{"num_hidden_layers": 8, "num_key_value_heads": 1, "norm_eps": 1e-06, "positions": "rope", "parallel_block": false, "extras": ["some layers without positions", "local attention windows", "gated attention", "attention sinks", "hashed n-gram embeddings", "skips across layers", "capped logits"], "init_std_qkv": 0.0776, "init_std_o": 0.0137, "optimizer": "muon_variant", "learning_rate": 0.00486, "beta1": 0.93, "decay_fraction": 0.758, "decay_shape": "linear", "doc_mask": true, "max_steps": 3391}
Each number is 500 + 40 x the weight over its row's rms, rounded and kept within 0 to 999. Layers, rows and columns count from 0. Numbers have three digits each. The size before them is the row's rms in percent of the matrix's.

# layer 2 MLP up, 768x192, rms 0.0766, rows 659-726, columns 96-191
103:524500512437495540498472477514492546450556519502518540533612557528455490469522518502554525458446450438531538498444489476517511483522578514521541459524446459497578480525496462540564411542529534507518583436491549524452536515503464459492546458497478539493496552483514390510493547543511542541
097:543524489471475470468529517527453514443522470532515463531466508612493439516489581489523501429526491508462549523512516527516465503479468521526562536534471453541476585494493489529524568418483503517493515505440505448424456519466465466499543516516496498402487549479574526534481512547415490423
104:522500518437502480572380496477455515498437488488549489544526489538537486509452516500478558400426480473526527511476481538498471471586533479473534585472492458574477484525477464508504505532547502488533465497517457430537540475529547465488443537507468427481559427494492461511453461488483482486
095:465415530482466516604408451497534506532583522460573504468477491497490492524499544518472479499535502422477455570492469497481507452436493471523507521585525541440528485551417554478504505429442508445494465497553527555510433515455491476598455460530574489506514490414443484495564555455531481465
100:422553502475542514465519545510528500435491515582443523479415547557488557520512511528521483517519510557508514491479489482505531513522568484473501576524539510553489484446472550522491457507515486448550486561473501479516504439473470547575483527555538478495424540514424502438542541485469509477
099:507536481469514568556494496483556553525490491480509475473479440505412472542508516533459484504499514510480475530586518510415532550508569461478456387508460422461520549517460513505493530517505500500415450519534480476486530510483493510538594478464437520563507476522476549492544474469517438573
102:500471563510477542537482445508427504473507537466525544458541501523468506515507488543529445464518515439539542492534504558534503558505505515538568489542573565462532468468438535510434521496547569491503525469519527480494508520490477509515383471499551449496528583531526528611554435541521547486
095:493478541516467525537426507489468525530523543556478521482503449444468505449518461503462470501479497499439496500470511533500496434485525462557525516533558540473538490493408543426509461510563465394536544526575437457523504504440565488516439488490522504569531476493457515522517500445465521426
101:484533569336439422509587471566548505551538528498456490460485508539488467502481536537474568523467516503507552526489479515556479486517523547501510549555434548501531521567585501527517422491442528452541495526501420510477386546515467525534473518503481484527524478463512536531566558502478530567
098:558469455517531446499535466546562515524530506496478579473535474431461466537442533535524484510543444494530490455481418463459579534537492488512491465498540433499540433515495460565552544530464464558514455470504535510543523522436463486470512534502469450498547530529490502467503455529519457529
097:462500447507493518540468479468458564511474527505573470495483488510417494464442485480506441510522515489486549560498489475461467532479474533469567490493472408531501511552537473486524536476548536542467557517476577482485526473466571558547428526571561451506506460514481503512483458488503463484
095:502520488471387521521520450533524532473535494494479469461569542522498531537524471497500455514520534530479450565475550463548452462509488502517529497569468496451511544498483524515461500505506453463451472430435495525491445524484443516491453517482459465538565537488506529479475477461513560472
098:503535501535482594523432497432536561442571502493459523471496560561515472498535516596465502569487505540538517412501545460525482474551522552499501458509523497473528522520477516424521555456520533459524458506443497471495483529496477470480470455510415523599511519549513525477529494517481514590
095:526522468529480487483458472553471532475478448447472398475459508517491429488475561438490481495438458609455515501493486574469491527557502532516549482508499480523426532478523514575520509504426535470459572492460436595450497532491468430528551505489541468543443551466483489507506456469474449541
091:538509542474556479527508571552478455475515534478520440489450490470462525490459482502554532517408493522469510550398576520491483542517439467483492516485515585495497516465476521501426445433523439465499462473421510476487533488483551530479499508504546476471500513533501555544507548495463520526
107:504520571498529516538430503532496520499483498519483435502517459519420476502517487597499442436521565489528486469446505560554567496461505524538544453518502504594526503526445582486494478468500496570509471503539508513466445503487494545455476488542490434491491528505463452475486494495480476540
107:553558443509499497531466497528485443503504447586479447570548481530530531505511478532454509517477479537524557489506471527490458441520510460465502526477480542523496499553469504419530576541491500474490493514470546512493432443430454451524510519444489421450545480518540460521567529444501483475
096:496517466547481533506563549492468494515447461552474549520499562532550529450493468574512499489483492488534551483480464473522510446462494499485533540507520522480472504425430514487455449520410530495528506478479501453512504464561517467533475419546448464539435605511498536505570468477548565435
098:504517471456395572548503547524481535533540520437503523475468553539555517512495499481592430504538496450516530487518455487571516416481517494484492458524419442481445478566481493503556578491427471470482509495491447549463469523479461510518453521580487566495506418472512464446429557510471487486
093:519525543489420519514471515539508514508450411538550510462544584503489431528465444483591467475505540533514508485473488509445455475502461471554463456468484522548514535547493473496430474527520604436488469491547503435537503476436496547482538496564539535550512479520520456450519474466496421417
097:516517517527540545468519542495557453512492563506538462500482529545523499533445522489537541440513445443496527529508522443554505461479512460480510448555579463478485565524486525454513494528444429559462491484419561547433529505480567560480464555494504541420419509476470539474511459520451523483
095:489492381488436600470464530547537499528473465508496509494450542457547451539502489431518458539528461484504490471469503507433493531552533500514532526476569483507542464492507504545521470549550475445516537570502568476522502443494514491502430563462473474431521550443444593517487456523526502441
101:536554482494474529492503461635486496406545464497435483516502466538429521472481536471455518512445576465514521510512498554486538480568533488497567474507467559523444461511504530515502433504593532497538511430474540494539541473504461537540515384463547450415446495496433473493559474515489502574
099:477499573506542507544544477470498504396451489453471443516529534511525402448486521495508448413552456558515565479417502571463537417487511519532528516556480526538492531533479629564532506489434449457469494484387482510495507559477482509512581488514575493549484496447503535497442542476502411457
098:481542503508550457557455589494493427557474517536489548477497529506481507533417500522514485446456492416480548461452487544509476546479500504449599493489424450575453526531464450548587488530495564472461478570432560488443551479458468557423523533457497540534509533490445455457475504569470488511
095:524516530512472428514506529547494487418468484546540471443477468523547460467523540539483461488559493547472504551514500427598446493501488464460552410551435506464439468462512440519488544519422492516570507565441462471456435534521472494465506521554461449549489479484548507500472549464469524511
102:514517505473520522408438533508515528450495492586521490543435437470536501538483503511510539467396402493470514592509555550500495571526538473457469476497467479553508513424509504446517503527456446510487588535464545512522472526499481398528500538455454497473500475464436501483506498486466525514
100:485529527439485432558482462520482534435531511538489553535476477466481435473505541518510562435461513567470502531571487491494488416499473534554515547426516453580455504550509492505465511507487582480545535498479480530482488549384484514500487500541458449458542542485562504514519501501541491474
097:585490515445533525466499451509521499504551459526517534537550575507508477532468562503452507472471532544500423587432537505564438554578493468541535509509506482537497413480503504475486495531485451467518416520527504456535457563522431516490521541554492496453459467484478487484429522454497458534
095:516516504471559475537547499473560480432552540485461462515513489495499504495554540524475621506472453500443511502471510436546549508448574543498577402397456554639475471490522474450524514474457515479482490492435493530424527510448486550449520445477496500509527512510529567489524580533511481515
097:488518455511479418420573483504539421517469471563516521526475544565548466511510451520505390552466559466493468527472436504477533511544538476518525490510480528479488555484457560544519574504570507394533460523504475548507503424509512470495537445406443496515500503454492492543539537485494514514
100:555532543457547498491555539495519425421495529498572494558535505515487477536468482485559530524527486552511530576517478533502432465531481492501527513510456467428483465490496532519458502458449473428469505436492532438508523489478554556484494445514561499557491565492436414469436520603474450528
101:472466505531475510473589460476473401529562555504493442464458498582502444452466488518473511451488453427479473563513504536558485423517490513538503495568535478501484574456585480431495550475512431461411551495474523468521427510536444538580491514522461503464554494532518462471518528463449611467
101:398508494434492528476458497518480520497526498543489446493492504510433474565500500529545491457412485480438446501497530507524559527546503532520464501475482400533504498564522481490500479480489511507541451564483489538510493488486498529440518479495543505485519460548487500482471566456540455483
102:475529497429527460474468509476538511595479495508447462512525471503494478444426496590551539410422569491567554562464487496490509549506509519434553484446546455454485529493480442572513481438499502507497513415505540549461462346453552515471437502553518531525522509466495511494498464501552477409
093:491521532503422513498563515505509557513452495435511503528567509502452435435465457476522503542471466490506538485594538452538474519427488500530537523536503481495450516547575566483525484521441577500477449449486531498483560448511525487430483514550495494536452510507479506542515439506513479475
095:503468449469432451511520559548573495531490568520465516579427470508516488454457439506558574546508509535520520535508478447545482520446471538444529498529464468533489472571492483489543555522518518468500476457411503530441502460527512549553500539489401516467499483467522548460480519553493492444
097:421474510491511561466526572422490467486540488615477434506479486468468492459450509486520509552518547512518527513492460544498475563591512506592440491412507447498541482526480469515492462495536386436530461529446494534542539467489523507532519448524523474591521473459520424440577512549532545481
098:527504510469513397559533500528540520518484467490434516465456400474539435518505475485505508489467468535490529491563487514548591582485539481500550506467521516540578499467517496515451434436536434498531435503484458515524479457463511479465551518530532442488452527511477393510529503526518455468
105:568535533499446550507570483504502539533415433525490502509450459529504527512487548512461520561486555442536556427473522516515452524530489489484486481536458573480495470494528535536491482506499563418486446492482496462501512534475416575536520540473531527492535503543585447515554502488514604442
104:442545545506483423495479494487510547466549532517552463417489455551410461496478424492560421458460498517550479491492474459471556503503599483507542526487455401531536470469517520480558540536490448519516520492544475520418539453484489511475508553500448445555513474434483501532471475509464518444
106:429511429448444525503536497496555487482539531493607434542483487533561481444419463514499467489480489507458563515509499443458471448487496488526490547503536454517512525514522499537496521478500563473495439429479555509525423547457460514422524558480509555440487423477502414448502436468485454438
090:458545547433533505489525513460480512444504503573443470489437609532448501494463400519498491509490500460464521428514559523483494482432476512480471437535509490534493490519461479485463490500434437492474481484540452546507525444490457566547504465498436493508607450459514524516506505553470517451
101:564427461514504613467542565461590558562481463489515546431531498505486477516455528466457515481579461545487502502458605479554510496372412473514538479480534472578528585509568479497451452510528539512504495491475433544510489520547484465464448470517542533579520478476480463530460498501513508481
104:581518504515492450480540503519489608541459515460535570466413534475551468523510511531460517465464401531561516500559492536575478578562545569484491436424454496510578468478509489530493483544509504483448447495450486478525521578527473514565524548508487477577504569451514506467503471529484495550
091:509530561535504489487492511496573458562503502454484559468484523445497488419508553476479535530550493507455501492451562517498489576588531495428509416512521498553483478500466499498527490426454480480515556430469502406505521506495528559516518514427505495483554514553477453517466473458515565468
101:457545532568459513568492557541460555548482488528442469536488467451469548481501449491477526515564531486492472499451527482459534462511454523526453516514558506543538491480472630541558469461504555476518444504459597506504485458530484452530433479529457511531510519481512499459507451475504463539
095:485538500523463499427515490440502507525495503549520498520548550418490487513483440474542541442516502509479536439453523482531518513532508473521481533464530518576527477474516552495466551550588479506500476540424454491448457502426539454466478502440565506620391529474512473557507514496424423549
094:532459503454477559479459572461514534418490466540553560496526546526480505455507541561492450590499559523430477516507525428489478559507420541510578520537533500539518535528442421433573555524485526515544524483454464493487489509479483578503533522533498521552488507529515575404479453496542476569
103:491506521472503531468464529504515542502526450591472435523472535480437540446501545550470481501496517477517523525489483455501468398511523500530555488512510453535564421538472344562520508500443502456441530527517553522473488488535461434533493559494480509534524444516503435429512457518463502565
101:522449474466423477465566484534507577530517463425475408487475473479542479505465466470437431501556487478511461500478490510494469494530527441497472440468527465481423449500444478535519472572519521513517494458508487546472548535455479580489501509485508479500467454495519505543519535442516488538
109:483515515535425545564496414524501480484497554505502492512546514481510509454525519515535464492512553467488550512573513480479487491519479512602433523526525471520442541465447570492493469506557552487482510499494580480531488437494622563553469472508528513499511450495480511480454518567488532464
107:399510557484466554527486470518553475522491528516524528556477470504537457490456487561506445529488511456624466441553484489506533546513477530493552461517524424471546486490537494529501496562481521500526466493534513483513531561502561523491495496556576430481390459503497467459515500485476505423
103:495507505546513496495485523535444508514505500507513489512509499504517477508465543482504533513456519519595517525445528476466523497492507502488560503506464535486542471531510606487519493582526545543517494485558520398508541531548498463510453433490488506487557509603531500484545543493477414431
097:518433500461508550499523549511496504478471532503559523452491461478480519550475583566497481510462441428514488488468476464566496532541473530550510498531448475544567588561412495457497527569504494484513475552449477470490576573511509416501578522514504494478567536524498548551486505455436508525
105:463504541438465442567575499497449462470582507566464472511496565568465469401500538486588451412502518527567483505480423501512407500561466553543487517514482540486416521530516454494438501545459509431532519509500512531461506418541502501505554556565481451520446545411483558485471505565477495455
108:461518437531540520534460501510516471491469509582521492353521546537508493497436500521506529496542485414497522419493518528560521442542476567468521488524466481454514460427525497557541551573507512471501471519440540531477499439459513488503500503464587482491532497473515464430533452524470475380
102:456505474499498598519502489546577565523533487475445511481489532517534505471527532535543450456497563504497506468575477513537501519522546525485485464509502446528553528536495562546565532525559527496522491460474520462504543457485492490536497506472456563527549482468498508444507481551507447467
105:490511507537482498530533470552581459475535504483496514582447426506515467515480475517452439465441458576499545511507503494509517483525449458474483482419424537515507459549496482553513544489503539506443543511524449525460555458516487465478472427500498531520564532423482512531471481447423459532
096:504465528486476479502497619456480499443543521447473450463534502529432448491475520492465494494442519460508430493508499510482480530440540510444486509476540468576539514504502516517497509514501580552579467495542444518529442567447423497523490497509522418510479471489462525492495531502547530426
100:466460509433491513493524459501511470519538505520493508549428457487469568570489510485520534547500489556571494551493510510537450535495477565458479458513518457491437511563490503521516518480452464454453508449498430532507478507544461482474473461584411476526495490495502471508491496519444450554
098:426454487508466505542490490495571450466527552508492470461475537555521450514499489559473472447490502506563457544508435515524521569536529532520491459523531507504528531512466414507560465508482507487575484496420477469529494524488473508493475497498473519469495559459507455518436552463423482493
106:542532512449442491553528459545566537477409544530486546484436553495529535545491522450476502523551492532520522537540495510512544521475528549517474586501471493436456463524505469517491527501478549434394412560503520433471460429565403517497453528552460502513464539513536461482606465476465434513
096:546438519513495504488518557502542500562504503482535533521434572474530530507490532476538409483480493501465466502501561458556498505516455528517440518511434469534547451529419458525488527481490549505428427539462492461540493558413493541506464511529586405531460504448428491586498499501510482549
104:474545563543517564505476573500497543497503471437505514531599472499473486519395475443488473483494521487502479473474566449545524551431506465563531543501556534457538463584526478501502447554546444534398466444494546539507445506514484475509472500569481509557521580513512419537442516509542490523
103:492495520458613447485524421498509467453444497517491458509474530449479543459487432548468469500491457468537525475436499515529527510474491515506417551448533439535584473489514484414533498500487498510568557515546464491544460428432524517489516551535534512525522479501523494500545451495504490553
091:474519530525467488520503515556553469487486519505494465511470564497455474468462496591476543529432520471548529457557495502522545457466498524458482518449460530487551493553434483499491505471530536443473498533484432497487451510511495513553557562424463522505461562489500536454491441466473548513
099:542528525529477488520474457506548502531479474536480492562525479524518535509553538550517511505508536454499490584582496414504511438506485537559528464523510461472546461472541535460533544530489515525498435516435521490504566550506520521518475508473506473532512510518508528447530391431488505522